config.toml
num_hidden_layers = 21
hidden_size = 448
num_attention_heads = 10
num_key_value_heads = 10
head_dim = 64
intermediate_size = 1792
vocab_size = 32768
hidden_act = "silu"
norm = "layernorm"
norm_place = "pre"
norm_eps = 1e-05
positions = "rope"
rope_theta = 10000.0
rope_fraction = 0.5
qk_norm = false
attn_scale = 0.125
bias = "none"
tie_word_embeddings = false
parallel_block = true
init = "normal"
init_std_qkv = 0.0214
init_std_o = 0.0179
init_std_up = 0.0214
init_std_down = 0.0
optimizer = "muon"
learning_rate = 0.00902
lr_mult_down = 1.5
beta1 = 0.95
lr_head = 0.00466
max_grad_norm = 2.0
warmup_steps = 200
schedule = "wsd"
decay_fraction = 1.0
decay_shape = "linear"
final_lr_fraction = 0.0
batch_tokens = 131072
max_seq_len = 2048
doc_mask = true
train_tokens = 806400000
max_steps = 6153
dataset = "wikipedia_en"
Each number is 50 + 15 x the weight over its row's rms, rounded and kept within 0 to 99. Layers, rows and columns count from 0. The size before them is the row's rms in percent of the matrix's.

# layer 3 MLP up, 1792x448, rms 0.0587, rows 1500-1531, columns 112-223
109:48 45 30 58 58 55 46 58 60 59 41 25 36 40 61 24 79 43 41 67 51 45 83 50 61 24 48 36 63 45 42 53 46 57 50 47 52 52 85 46 32 53 60 60 32 33 68 48 59 35 53 71 54 62 80 37 51 45 53 57 65 44 67 72 69 51 25 45 64 37 66 58 46 47 45 34 60 59 60 59 49 48 59 31 78 49 41 21 42 55 53 58 36 45 31 51 23 53 37 76 66 32 36 38 41 54 34 55 60 53 23 51
115:21 55 53 66 77 74 28 40 54 55 58 48 70 61 44 62 57 78 74 59 54 79 32 34 41 63 65 27 76 69 55 33 52 47 31 37 45 34 57 76 46 79 48 53 42 50 77 45 47 32 44 42 29 55 51 66 56 59 76 43 73 28 58 48 25 36 52 60 53 44 49 35 29 68 60 49 37 37 44 31 33 60 43 33 56 35 62 36 65 39 39 48 24 70 49 34 78 47 22 53 71 52 66 51 33 66 38 39 53 57 51 65
066:47 37 58 55 37 65 43 55 50 47 36 34 49 61 39 45 60 62 43 66 79 72 58 54 66 80 61 24 56 69 49 41 37 50 37 36 30 48 25 38 71 27 30 48 52 80 40 62 47 55 40 53 49 52 38 33 52 65 47 53 62 40 73 62 21 82 36 74 47 67 48 58 63 60 60 49 88 72 48 67 50 47 16 27 49 65 75 43 55 42 61 45 46 42 46 49 37 59 56 62 61 43 58 27 58 20 57 45 65 59 61 33
106:15 42 68 59 57 44 37 29 37 32 62 47 41 35 79 67 34 61 46 82 48 31 34 61 56 40 49 77 40 43 71 49 50 41 49 68 65 41 65 58 61 62 49 85 60 43 56 43 60 67 59 40 58 63 55 42 40 38 85 68 57 32 65 50 50 50 45 52 55 45 60 68 76 27 49 49 49 59 38 71 85 31 72 52 66 61 45 31 23 31 52 61 46 37 45 81 58 57 67 79 78 69 31 60 23 55 56 32 60 44 70 57
080:45 41 76 50 63 41 20 37 53 37 31 37 26 59 51 49 55 54 22 60 44 37 29 24 62 49 32 37 71 54 42 53 62 44 39 70 48 44 49 40 51 67 65 31 26 45 44 45 35 57 55 49 32 65 53 33 49 57 39 76 51 64 34 56 86 13 48 56 55 61 60 56 80 65 19 63 31 54 60 20 59 44 60 36 83 49 56 45 46 92 72 68 43 33 39 31 52 41 47 57 79 46 32 72 59 63 55 72 39 45 38 52
107:45 45 23 36 58 58 30 76 57 44 22 45 58 66 44 67 34 56 44 68 37 35 34 22 41 67 51 36 59 78 53 36 61 50 72 15 26 48 42 83 60 67 42 40 62 50 59 52 44 43 25 36 38 55 44 60 66 33 64 84 64 58 72 61 73 52 75 16 18 68 18 42 31 33 45 51 52 64 93 57 59 55 40 44 55 52 46 38 54 20 65 40 37 45 36 36 61 62 55 59 48 38 24 88 41 56 36 52 59 59 55 47
088:49 54 34 28 39 12 48 71 61 49 41 53 52 45 29 45 50 37 38 55 66 27 39 65 01 44 48 70 38 64 73 54 66 61 61 43 28 47 50 71 77 58 49 51 55 58 56 48 63 61 59 60 46 50 58 36 80 41 48 34 58 49 72 27 42 57 49 16 43 66 33 84 38 66 44 62 32 56 57 54 57 23 30 46 45 61 64 62 63 34 46 43 40 49 46 36 59 34 61 60 50 64 41 42 41 21 18 50 60 46 63 49
111:64 14 57 51 56 49 34 42 76 48 63 36 62 42 51 45 48 54 58 20 52 47 42 51 24 24 53 62 49 57 40 54 35 38 50 50 17 27 47 26 61 40 59 37 56 50 43 52 61 43 31 84 45 13 60 69 33 68 48 55 42 41 33 65 72 57 45 42 43 53 12 47 58 71 30 92 31 71 40 58 46 23 42 47 53 52 54 25 48 63 65 63 53 50 82 60 56 60 53 25 57 48 66 59 55 49 43 57 52 47 65 38
101:40 11 46 52 45 55 53 18 55 57 40 51 36 48 77 59 27 51 53 54 36 67 42 83 50 42 38 41 46 61 65 61 44 56 06 53 58 45 64 33 55 52 73 58 43 39 68 78 41 28 51 53 41 52 49 56 47 51 20 63 68 45 60 40 57 42 83 39 37 50 64 53 44 63 42 74 24 22 72 48 46 33 28 65 47 75 76 60 31 25 62 53 45 50 42 64 20 53 33 73 35 56 44 52 35 57 38 25 62 36 46 43
101:40 51 63 19 34 38 47 54 57 60 28 50 20 46 55 56 60 72 66 58 47 45 80 60 57 61 60 55 43 61 45 39 55 66 54 58 43 38 90 47 50 42 80 53 41 72 64 48 67 64 50 40 47 44 45 38 66 45 29 37 55 36 52 66 40 54 68 46 53 64 23 56 45 24 35 52 20 25 48 59 47 39 42 57 52 46 63 75 62 32 49 35 55 67 49 42 61 69 52 46 79 47 45 37 65 37 42 36 53 53 42 46
094:60 43 66 18 23 33 38 29 45 35 40 34 51 38 43 32 44 68 45 51 52 73 52 31 36 36 53 42 36 52 60 63 30 38 21 66 40 56 32 55 51 67 60 38 41 39 39 67 44 58 64 56 56 55 92 58 11 71 25 54 41 54 59 66 42 63 28 63 49 60 73 38 32 52 59 27 55 42 57 59 82 45 57 39 42 65 72 40 72 57 39 52 53 57 71 34 82 61 58 64 57 70 57 56 45 26 27 59 19 83 52 23
059:56 38 66 60 34 36 44 39 45 58 63 59 68 60 38 51 44 38 60 64 42 44 39 56 60 70 47 48 56 59 42 56 57 40 57 71 39 52 46 23 58 27 42 25 36 22 42 50 66 63 58 60 68 41 32 77 29 37 55 59 59 92 46 48 19 34 44 72 46 62 32 58 69 41 50 49 59 36 76 71 37 21 32 23 51 79 47 40 48 51 43 23 46 63 37 78 19 51 32 53 56 41 35 59 56 51 52 35 37 66 82 66
095:48 43 46 60 68 19 58 59 75 66 63 23 53 40 28 45 27 56 42 60 67 34 39 79 60 31 52 42 18 27 30 69 40 62 45 61 15 81 42 36 23 73 32 74 23 43 19 57 39 42 59 37 41 54 73 46 44 66 51 55 49 34 73 52 42 72 32 48 33 34 59 51 49 43 67 59 64 54 37 53 77 49 60 52 48 44 06 62 45 64 35 77 28 47 47 36 64 41 53 81 54 43 91 42 52 59 62 60 19 55 44 62
078:71 56 62 46 42 37 47 55 64 35 80 54 22 52 39 23 47 65 66 67 68 42 31 31 47 54 42 50 45 49 58 51 55 56 52 39 24 73 62 62 55 46 30 62 50 50 82 40 51 50 64 68 57 54 39 52 44 45 66 49 40 54 73 20 60 58 48 54 54 53 50 56 37 51 37 69 73 44 32 50 56 53 37 07 36 68 69 55 54 23 47 53 81 40 48 57 28 46 47 49 48 70 59 63 47 47 39 58 57 50 36 59
064:61 61 44 50 48 29 46 40 71 65 49 51 64 52 42 34 42 63 60 41 24 43 57 46 44 62 16 63 50 57 28 61 73 59 42 47 45 64 30 15 54 36 41 52 54 48 40 74 86 58 40 35 58 49 51 28 23 46 52 49 53 39 69 66 65 37 44 52 46 85 68 76 56 60 51 46 58 54 50 28 57 37 64 55 49 57 43 16 53 74 53 57 40 40 55 44 78 53 59 64 88 53 48 42 42 44 43 51 35 48 70 39
038:52 53 40 62 32 47 38 41 37 35 57 49 26 36 33 28 54 75 36 43 59 50 60 45 64 70 82 37 66 36 44 50 62 49 58 52 67 54 57 36 53 55 49 55 76 24 42 40 57 64 68 49 59 42 33 56 51 39 53 73 67 10 54 57 22 30 45 51 34 64 64 47 55 40 32 32 67 51 31 49 56 68 56 40 50 57 41 21 83 36 63 84 47 63 50 26 32 53 27 84 64 65 68 52 61 53 25 36 84 65 70 38
098:46 46 49 45 58 53 56 40 24 33 45 63 42 51 57 56 54 56 35 51 85 41 58 54 43 43 65 43 37 39 57 55 67 54 61 47 62 32 35 51 61 56 51 20 34 66 62 44 71 38 33 27 48 32 32 52 60 38 11 64 62 52 67 81 55 36 31 35 41 56 40 33 07 38 53 41 66 65 56 50 35 42 16 42 35 67 67 60 26 47 67 51 42 57 43 53 48 62 49 65 45 99 53 45 73 44 30 53 40 39 47 32
075:40 30 47 50 32 69 38 30 52 72 28 43 27 51 76 02 71 59 75 38 54 39 34 25 15 16 31 60 84 60 56 47 65 51 64 57 57 55 52 59 61 31 47 58 61 40 78 81 52 63 41 38 42 74 66 40 83 29 35 52 72 50 56 35 66 60 44 42 58 28 51 53 57 46 64 24 58 53 48 54 60 53 53 60 60 33 39 39 26 48 31 62 68 42 17 71 48 63 36 73 35 45 55 57 47 65 36 49 54 72 69 46
077:61 37 64 52 61 56 58 58 45 69 55 65 66 54 51 44 30 52 43 57 24 56 29 62 53 38 62 78 72 70 70 46 59 24 64 61 48 34 68 67 62 65 58 52 60 32 18 52 44 29 59 42 33 57 48 39 43 37 56 63 66 89 31 76 48 19 60 62 29 62 62 43 37 48 62 45 38 49 53 48 51 44 30 52 55 43 48 41 50 54 69 67 61 49 42 66 24 68 10 59 62 48 49 80 36 44 54 49 87 52 47 37
096:44 40 45 61 33 56 55 22 72 29 50 66 47 28 41 15 64 70 65 21 61 81 59 25 48 62 57 50 43 48 21 42 38 58 54 71 55 40 54 22 41 42 45 40 75 50 82 39 63 63 50 44 56 44 57 55 49 46 60 46 27 41 58 42 67 35 76 66 38 42 61 94 36 60 53 44 57 56 48 50 59 78 33 35 43 55 96 45 48 53 55 28 31 54 41 66 71 65 50 49 79 33 63 24 45 56 37 60 30 75 41 52
123:30 46 26 50 34 48 65 58 62 35 49 55 59 42 41 58 32 64 37 27 36 54 66 36 53 72 60 33 55 70 37 48 30 44 74 49 19 47 40 43 71 58 45 63 41 57 46 54 58 55 37 47 50 72 25 46 32 49 48 32 43 47 46 49 74 33 45 43 28 55 67 62 24 37 29 54 39 57 80 48 46 37 27 96 37 46 71 22 55 52 49 58 56 40 40 24 75 23 42 39 66 56 56 27 55 47 67 36 45 52 57 53
088:29 39 67 37 69 50 36 50 26 47 52 51 51 44 38 41 66 58 35 23 64 46 63 75 50 62 34 28 34 55 52 48 68 56 10 65 48 55 77 31 38 49 41 56 38 67 57 66 51 21 39 74 30 52 58 43 63 52 24 48 74 45 56 67 15 55 30 35 74 50 50 55 47 53 73 51 53 58 47 26 49 44 71 45 34 50 50 38 44 66 68 29 47 58 77 48 65 69 64 24 30 35 41 63 54 26 40 62 71 37 36 43
111:42 52 27 50 61 71 50 40 46 46 38 42 39 29 69 73 37 76 69 45 50 53 41 37 48 52 32 35 51 39 64 48 63 51 42 45 47 63 40 57 39 47 26 69 47 57 84 64 29 60 73 42 55 65 32 49 30 76 76 53 38 48 49 37 47 36 24 65 49 45 62 69 56 55 69 75 78 57 44 70 72 57 41 57 35 43 56 85 42 61 40 70 25 53 26 58 70 34 58 71 31 66 58 57 40 55 26 56 68 50 71 54
067:56 59 53 36 36 63 54 23 53 43 31 38 64 45 42 65 45 59 65 31 33 55 46 24 59 63 42 34 61 41 38 24 57 32 53 50 41 44 77 41 63 94 64 30 41 40 55 64 16 61 33 67 51 45 51 39 44 55 53 67 65 50 61 55 29 49 31 40 60 49 40 47 60 54 46 45 65 62 85 58 61 16 57 73 65 47 63 19 64 75 62 53 52 41 13 41 51 72 55 60 37 52 48 55 50 57 50 50 44 44 84 47
096:63 24 83 75 67 58 40 50 52 66 60 35 80 44 50 59 34 68 36 39 53 50 71 51 28 53 46 25 71 52 76 30 30 51 46 54 39 24 30 52 49 56 51 85 50 52 34 51 10 67 75 51 56 63 43 27 71 17 50 51 57 75 49 33 41 73 40 35 62 53 60 39 37 23 60 78 47 16 28 53 55 53 59 39 66 57 21 21 30 50 34 40 72 70 53 29 29 48 58 58 38 60 67 41 60 45 44 59 64 29 47 44
136:56 42 45 35 53 32 20 76 48 51 72 52 60 63 39 50 71 44 72 32 53 70 20 64 65 36 39 67 24 68 49 39 55 29 34 41 32 31 53 46 62 62 75 56 54 56 70 71 60 52 72 50 64 53 47 50 55 62 50 46 54 54 82 52 32 66 33 63 60 42 46 38 62 43 45 37 62 79 48 41 64 41 55 65 66 43 51 50 32 75 45 56 53 71 59 67 64 56 53 53 44 70 40 21 65 45 48 38 53 10 43 46
050:50 55 13 62 51 41 57 50 55 61 76 64 40 59 60 50 46 83 51 64 45 79 41 64 58 75 70 40 71 50 56 27 52 74 46 26 44 46 63 44 39 43 74 71 61 60 50 42 23 76 66 39 88 31 62 68 45 30 50 87 66 40 42 59 55 62 30 73 32 17 51 61 76 50 42 38 61 36 40 42 42 75 56 40 69 73 45 34 37 66 66 53 59 54 50 36 77 56 63 42 34 59 42 29 63 59 67 67 57 56 29 78
059:34 33 47 46 22 62 52 36 57 30 46 80 78 37 42 20 55 66 25 42 38 71 53 31 54 62 52 22 48 56 67 35 46 71 29 58 31 18 37 77 51 59 63 72 95 61 41 18 53 36 55 39 46 22 39 51 31 61 16 61 50 54 81 55 52 31 71 45 52 42 88 42 52 84 45 65 82 50 46 69 53 56 49 45 35 25 79 27 60 33 56 37 57 39 64 50 45 65 52 56 35 72 53 62 59 33 58 45 48 49 40 60
080:47 43 50 76 56 41 39 62 58 52 45 77 37 23 73 47 50 49 62 76 78 60 51 68 56 31 53 67 56 44 45 78 63 50 47 63 47 52 68 43 51 58 61 63 36 37 47 53 34 54 51 40 50 47 67 74 71 47 13 55 57 35 54 52 41 47 21 41 44 50 64 56 43 60 51 38 65 63 55 21 45 35 12 41 51 23 67 13 50 40 42 50 52 37 54 53 63 60 23 62 55 62 54 30 48 24 63 36 43 77 78 47
168:55 47 84 18 40 52 55 56 30 82 50 49 48 58 61 56 48 69 66 33 40 45 73 26 40 64 58 61 69 55 55 39 49 59 58 66 51 33 67 47 27 28 69 49 65 55 45 66 43 70 34 71 46 28 61 44 57 89 77 47 40 29 84 53 06 63 42 44 62 19 61 82 56 53 62 83 50 32 60 56 62 46 34 18 28 67 57 43 55 47 68 56 51 55 88 54 52 41 70 37 61 78 38 44 37 31 53 66 52 84 65 69
116:64 52 52 62 56 34 55 59 47 79 59 63 41 80 58 76 49 80 45 51 72 50 29 52 49 24 76 46 45 48 50 55 66 66 69 34 19 69 63 38 53 36 32 40 64 37 64 46 48 71 42 49 81 44 42 70 49 45 62 39 49 67 47 58 44 37 56 64 49 41 62 32 61 54 40 36 57 27 49 58 61 33 43 50 44 53 53 23 58 59 53 65 49 65 35 62 59 63 40 64 23 63 55 51 68 52 64 50 67 67 38 64
093:47 59 49 42 52 57 53 60 68 53 39 46 80 82 55 66 76 81 50 44 57 27 20 56 56 46 65 28 39 38 53 37 56 45 54 74 50 53 54 78 49 55 82 51 31 52 53 78 22 33 53 54 33 51 65 60 49 49 66 65 48 69 46 48 39 37 37 54 55 77 64 40 26 55 41 37 12 51 39 54 30 65 37 43 42 75 18 26 22 26 59 49 64 40 51 73 67 37 46 49 51 45 49 47 67 71 42 30 45 44 38 43
# layer 3 MLP down (transposed), 1792x448, rms 0.0204, rows 1500-1530, columns 112-223
112:34 50 41 52 76 65 69 48 57 42 41 30 27 32 69 25 33 66 51 46 35 53 77 59 46 47 68 38 48 45 52 31 33 55 57 45 55 53 60 51 17 45 46 40 22 53 80 40 73 35 54 61 56 54 52 18 55 39 52 30 46 76 60 73 35 68 08 76 52 30 40 46 37 99 37 47 39 53 78 67 56 60 55 47 49 51 78 46 28 38 44 53 36 70 42 52 44 30 50 51 59 44 23 39 37 60 58 54 43 48 35 62
123:36 62 33 50 61 63 40 85 32 49 53 71 51 33 08 29 42 70 48 38 60 82 36 69 58 66 59 22 64 63 39 45 20 50 38 51 55 50 75 79 32 73 38 51 52 62 56 63 55 68 69 49 32 46 47 46 31 33 50 51 79 38 60 63 45 69 65 54 52 48 57 45 47 58 28 52 39 58 45 35 47 73 31 47 57 52 60 30 44 53 82 32 48 53 43 37 52 47 42 39 82 66 62 35 43 64 27 48 59 29 45 43
066:54 72 65 31 43 56 51 59 57 44 54 61 47 31 54 57 52 43 32 52 18 59 45 26 59 98 55 23 31 52 30 90 24 79 46 67 46 80 44 42 36 54 48 52 65 77 44 43 49 60 69 51 32 51 33 70 53 69 53 64 53 44 69 44 59 56 46 49 43 62 42 44 26 65 77 60 39 62 34 51 79 19 43 63 63 66 35 47 51 44 55 39 54 31 79 59 28 62 41 42 30 73 61 54 55 42 66 40 71 39 31 38
101:29 45 75 26 44 33 51 44 68 51 90 61 30 52 54 53 49 37 17 50 61 37 46 53 71 34 48 49 54 23 59 19 65 52 19 49 67 57 09 72 76 55 64 68 38 32 60 60 82 46 36 34 47 53 39 45 38 48 75 43 62 60 55 36 58 38 38 53 40 33 35 21 40 66 32 41 39 51 44 52 40 68 73 46 26 51 48 23 55 47 54 19 76 60 78 45 59 52 58 39 58 86 54 43 44 55 49 57 39 31 53 46
076:43 87 69 51 45 58 21 65 47 30 60 49 52 58 54 33 62 33 42 45 63 38 52 37 52 83 38 26 44 70 59 45 53 69 31 49 82 50 62 43 45 24 37 61 41 54 49 37 33 59 29 55 48 54 29 48 42 33 60 34 38 64 55 77 63 54 52 75 82 40 82 53 59 41 55 74 43 57 62 50 35 64 63 51 87 51 38 76 62 81 55 67 60 53 61 54 45 25 47 34 52 40 76 51 57 43 42 51 22 22 43 56
098:34 72 63 55 70 72 67 52 30 37 53 64 52 39 66 32 55 45 47 39 53 47 58 49 49 41 43 54 44 51 37 43 72 57 37 48 47 44 32 53 38 52 67 66 51 54 55 35 48 63 43 84 65 76 69 21 57 50 24 62 69 56 64 53 78 48 48 75 60 62 48 45 47 38 62 20 52 13 22 42 37 52 39 53 47 33 67 46 51 30 53 42 27 75 72 80 39 47 65 30 72 86 82 35 31 30 53 58 34 39 77 28
093:73 71 36 48 83 42 40 45 41 47 30 65 35 39 49 70 52 39 61 53 37 12 09 81 35 61 54 99 60 61 62 42 52 12 65 51 52 45 72 56 44 69 32 51 51 71 50 57 68 60 57 54 60 57 81 36 45 33 67 26 39 56 67 51 48 79 42 40 58 52 43 48 53 39 56 47 48 47 61 80 58 54 62 20 60 58 58 58 56 53 26 24 75 43 49 61 48 34 60 58 61 80 75 45 30 33 53 63 48 46 60 47
112:40 50 72 83 49 76 41 36 54 62 92 44 67 46 45 68 73 43 44 35 49 51 69 44 40 47 42 68 79 51 06 74 56 55 49 54 43 55 40 34 83 69 67 17 57 36 69 37 31 62 32 55 61 56 43 66 25 61 57 58 14 52 19 72 64 75 65 78 26 49 43 39 52 66 48 67 62 60 49 62 40 45 47 47 52 41 54 51 47 72 67 55 38 57 71 56 26 83 48 30 60 11 47 76 67 88 51 56 57 56 29 31
101:57 28 53 70 43 49 32 36 55 49 37 31 47 36 24 65 12 72 51 52 41 63 51 70 63 48 73 56 36 29 65 60 69 34 23 65 66 22 73 58 27 34 45 65 28 46 77 63 39 65 60 53 58 70 48 66 43 43 33 63 79 35 51 35 44 50 73 47 49 52 30 70 39 41 34 59 27 67 81 39 57 36 29 51 44 66 73 64 60 24 31 45 57 56 24 51 01 48 56 52 46 48 53 59 38 55 57 37 74 51 51 36
105:56 54 65 42 41 45 49 54 49 43 42 67 34 43 63 55 63 65 56 55 33 52 49 65 41 50 46 51 35 71 48 49 63 49 85 63 46 39 84 66 36 56 56 59 48 78 31 50 62 66 65 30 54 27 37 54 64 62 47 32 46 35 47 62 80 50 59 56 46 52 60 67 55 41 58 57 63 37 42 62 59 80 44 41 38 56 51 77 53 28 25 54 70 68 34 54 41 35 22 63 62 57 13 42 43 54 49 49 42 45 36 60
100:64 34 52 50 32 41 31 37 36 37 41 32 61 38 27 26 51 57 29 31 56 86 41 40 40 46 69 55 37 60 63 56 47 36 57 60 43 42 36 50 54 50 62 28 51 51 35 57 46 53 57 39 64 70 69 44 14 41 41 51 45 68 71 72 43 62 46 43 16 59 36 62 66 49 59 28 34 58 61 41 62 33 36 57 51 70 56 56 55 72 72 67 65 66 50 30 76 60 56 40 57 32 61 63 52 13 32 65 27 89 30 29
063:58 22 63 23 82 54 28 42 48 57 37 78 67 68 47 69 52 51 68 67 61 16 76 45 50 56 69 51 42 84 55 74 44 72 58 26 44 32 42 40 41 49 31 23 33 48 37 48 43 39 47 44 43 35 42 41 55 40 69 62 44 31 76 23 45 67 65 46 43 58 69 42 59 46 88 53 35 43 45 41 79 53 45 96 54 35 28 51 39 46 50 44 53 57 36 84 43 33 68 72 46 37 66 35 58 63 54 41 37 67 51 28
094:50 47 40 45 32 29 84 08 50 62 66 35 62 52 49 60 20 58 51 56 79 30 15 71 62 77 50 42 38 35 61 62 41 68 66 52 45 63 37 14 32 62 35 66 59 31 46 39 32 38 47 24 52 42 83 46 40 50 43 56 73 56 49 11 62 45 32 47 43 43 69 39 40 31 62 39 65 63 31 66 51 64 54 48 35 33 28 73 36 49 48 58 37 80 60 47 56 55 62 77 45 47 59 34 60 50 44 56 47 67 34 49
071:45 41 30 86 66 54 61 49 58 34 46 60 66 39 60 44 36 19 49 62 35 46 68 41 58 43 60 90 67 42 50 49 44 24 58 71 62 46 62 38 31 46 57 38 25 41 18 39 54 55 74 49 18 35 67 60 56 40 60 56 56 41 67 51 62 55 66 38 60 46 61 73 60 33 60 59 21 61 41 41 44 77 51 83 64 46 53 34 35 73 43 31 04 48 59 33 84 70 62 38 58 46 25 52 25 56 38 61 56 48 63 36
059:62 56 63 45 66 38 36 78 41 65 53 61 29 42 51 52 62 62 47 49 44 50 55 57 26 51 72 35 49 46 44 71 17 28 41 31 32 59 67 67 42 50 59 62 53 52 35 30 13 40 54 37 49 44 48 44 41 63 56 44 60 56 39 35 28 49 70 45 24 13 49 13 66 62 39 65 28 24 47 64 25 62 45 48 61 67 54 44 53 27 37 30 51 57 55 46 36 47 50 29 27 43 49 60 45 75 48 49 54 41 75 48
050:29 54 21 47 43 60 41 46 40 24 51 47 33 38 50 40 35 61 31 54 62 57 61 45 72 69 73 32 43 44 50 61 58 56 69 47 61 48 67 33 56 61 60 53 55 38 52 26 52 61 58 71 60 42 52 45 49 39 64 49 46 27 72 53 12 57 41 45 30 70 74 50 81 57 19 52 58 39 17 51 47 52 40 44 57 61 38 31 62 33 63 78 56 36 58 38 30 45 23 59 49 47 61 65 56 48 14 36 72 50 60 50
088:40 70 34 63 53 41 25 64 56 29 23 93 33 74 43 28 27 49 55 66 78 60 75 62 36 48 42 32 59 55 36 65 63 67 59 58 69 59 70 18 64 35 52 59 66 52 47 45 51 44 76 66 32 29 51 32 48 65 58 58 36 75 39 61 37 38 46 65 60 43 61 74 60 62 60 38 76 37 50 45 30 71 47 36 32 75 45 69 48 48 62 35 25 74 21 84 39 57 39 63 34 56 71 35 76 34 62 62 25 32 66 41
071:52 41 94 39 00 44 35 57 60 46 52 57 81 52 26 48 33 60 35 49 53 65 55 49 66 48 60 49 27 54 72 60 79 38 32 66 31 40 51 61 52 87 62 32 56 59 75 41 72 61 55 77 54 39 54 33 33 71 52 63 53 59 44 75 48 68 62 48 39 38 56 48 50 33 43 51 47 48 52 54 29 52 55 47 52 50 50 38 51 50 47 52 73 64 62 51 60 38 75 39 67 54 69 28 76 33 56 49 41 13 34 24
068:39 48 17 55 38 54 32 62 47 41 62 53 59 42 37 49 61 50 46 52 95 38 65 24 48 56 52 36 42 31 32 52 52 51 19 40 40 67 19 38 27 38 47 48 42 70 74 59 59 61 38 55 50 50 69 65 52 62 47 33 25 44 54 21 49 77 53 16 71 40 43 68 55 60 47 62 55 46 75 53 40 58 47 46 36 60 54 47 57 40 34 47 26 47 56 39 65 42 58 36 38 36 45 43 61 59 52 35 31 56 51 65
085:63 35 68 14 70 56 62 61 42 47 55 44 66 67 55 86 37 49 33 72 47 27 42 50 48 49 45 67 63 43 71 27 63 28 41 31 50 52 47 72 67 32 69 64 34 38 50 53 23 20 51 63 44 41 40 32 68 39 59 61 33 63 42 51 54 73 38 40 28 39 53 08 46 39 39 58 54 65 54 59 32 36 66 48 45 50 17 44 31 39 30 65 71 24 53 30 42 40 47 48 37 56 25 53 47 52 52 43 47 34 59 30
126:31 66 44 44 31 59 07 34 63 54 58 58 49 49 53 72 53 62 26 50 46 54 43 20 56 50 65 26 54 74 54 41 38 50 55 48 34 49 33 36 47 61 79 56 48 56 58 38 47 62 10 63 70 41 29 46 63 65 49 61 68 46 52 79 72 31 46 47 48 54 49 30 24 58 60 22 41 51 48 71 39 41 37 57 55 49 69 40 52 51 17 42 56 70 51 40 72 37 64 53 57 52 28 42 42 48 70 56 61 53 55 36
090:50 55 60 26 61 76 37 30 57 50 30 34 34 40 37 68 50 57 37 66 49 17 67 50 46 55 43 64 53 60 65 48 47 67 25 53 51 42 70 72 63 26 23 74 40 81 29 51 43 43 36 35 56 40 16 27 45 44 30 50 58 43 32 51 56 74 15 32 56 45 62 32 36 59 59 51 60 57 72 25 44 42 43 40 57 34 38 27 46 83 64 36 38 56 66 51 53 45 60 47 82 64 37 69 69 50 56 55 36 27 38 28
104:51 60 72 40 46 58 47 38 54 67 69 57 63 61 36 51 78 00 41 73 55 50 46 61 67 54 73 35 53 64 51 59 46 33 56 69 72 67 60 54 61 45 66 26 66 60 60 30 58 55 56 63 75 44 61 69 65 43 52 49 55 67 65 49 56 41 39 30 76 83 26 39 45 22 53 39 41 30 60 45 33 56 50 33 50 50 30 46 55 38 22 43 52 68 70 56 23 39 10 61 49 33 66 47 52 46 62 62 43 48 29 46
074:63 46 27 41 22 69 45 30 53 30 29 49 69 38 44 47 36 40 46 17 20 40 55 22 74 52 43 28 26 53 46 33 62 44 38 44 34 64 58 43 61 75 78 42 54 40 79 43 17 65 45 82 56 35 69 34 37 75 50 69 25 38 61 46 05 42 47 14 48 42 48 46 77 56 51 45 59 51 80 46 37 37 35 63 71 48 34 33 72 60 67 29 74 07 04 46 44 64 38 45 41 66 63 57 18 52 36 62 64 33 65 60
098:37 55 61 82 29 40 53 67 74 39 46 55 57 50 52 47 40 31 49 66 39 43 65 29 13 59 47 30 42 90 39 57 43 34 36 57 49 22 58 46 24 40 27 64 46 38 32 41 45 36 44 68 64 31 53 49 70 46 71 62 47 59 22 54 80 56 31 33 79 65 49 57 14 57 84 58 29 67 28 27 48 53 42 78 48 57 74 47 36 66 38 83 35 30 56 43 33 28 44 42 24 50 52 38 67 46 42 53 54 65 58 41
140:36 46 26 55 58 69 47 53 47 47 70 24 67 72 52 75 67 55 51 22 62 57 26 41 72 11 53 50 43 36 40 61 57 25 51 38 41 34 57 43 62 80 93 60 55 70 60 62 47 51 64 32 57 38 23 65 49 57 53 52 31 60 44 57 27 47 90 45 66 34 53 59 35 43 38 21 43 51 57 40 47 58 46 51 61 42 60 55 09 39 24 51 50 58 99 81 70 38 54 70 42 55 64 27 65 42 27 22 26 39 43 37
054:38 36 38 49 29 44 42 45 85 49 26 81 32 58 16 41 23 60 38 59 45 49 40 32 37 55 53 32 52 43 35 39 53 78 63 40 36 33 54 65 44 63 63 69 42 48 56 56 39 48 69 43 74 32 47 70 53 54 43 47 61 37 39 37 53 57 47 66 41 87 55 65 63 54 46 29 31 46 40 21 37 56 38 39 58 49 58 51 57 40 71 28 56 52 60 25 40 61 44 23 24 52 29 39 67 68 39 65 74 65 27 68
054:83 77 38 70 62 47 24 43 42 57 44 33 23 61 65 71 26 52 75 47 53 64 74 59 64 43 51 50 44 41 50 56 59 56 74 33 48 64 58 57 71 41 74 32 42 49 83 60 46 32 42 80 49 90 37 26 58 27 40 54 60 47 23 44 32 55 42 53 65 59 50 33 72 37 63 56 03 60 81 40 44 33 50 32 32 69 24 74 31 61 61 68 32 40 60 36 62 18 40 46 55 69 25 55 49 49 23 37 48 52 42 37
085:83 60 39 65 52 30 72 52 34 63 43 64 38 44 46 35 51 53 29 65 62 71 44 49 49 40 40 50 34 63 44 55 57 60 30 28 51 68 45 66 30 64 36 20 54 58 39 55 57 16 42 28 32 51 75 50 66 56 35 50 48 66 34 49 67 30 46 50 35 33 63 61 19 59 63 25 63 69 56 16 35 42 54 73 55 52 59 59 32 24 49 51 88 67 61 26 70 72 44 30 64 39 74 37 59 59 66 34 48 49 47 55
178:57 67 34 43 29 49 62 86 48 52 25 50 44 70 00 39 35 58 36 64 44 24 60 34 41 78 61 68 58 54 44 61 43 45 57 71 56 63 31 52 36 49 33 40 39 43 76 51 67 31 51 63 72 69 45 59 49 64 68 57 49 65 30 85 51 45 71 46 31 47 32 34 60 52 78 59 66 51 73 65 33 60 52 47 53 29 60 50 59 53 65 62 78 72 52 42 69 66 66 27 45 39 52 58 39 35 56 45 60 36 35 37
113:64 36 49 37 23 49 32 69 59 51 57 38 62 62 44 45 54 31 43 30 36 39 39 29 51 36 42 55 66 46 52 48 57 53 73 44 54 69 46 29 47 54 46 28 51 47 50 47 47 34 67 60 39 36 58 60 23 58 20 48 44 42 58 60 44 35 46 75 54 29 65 45 61 62 58 29 46 35 55 30 52 25 57 79 66 59 71 48 85 56 62 69 57 38 34 51 26 65 55 47 63 50 59 29 50 33 55 35 52 55 52 77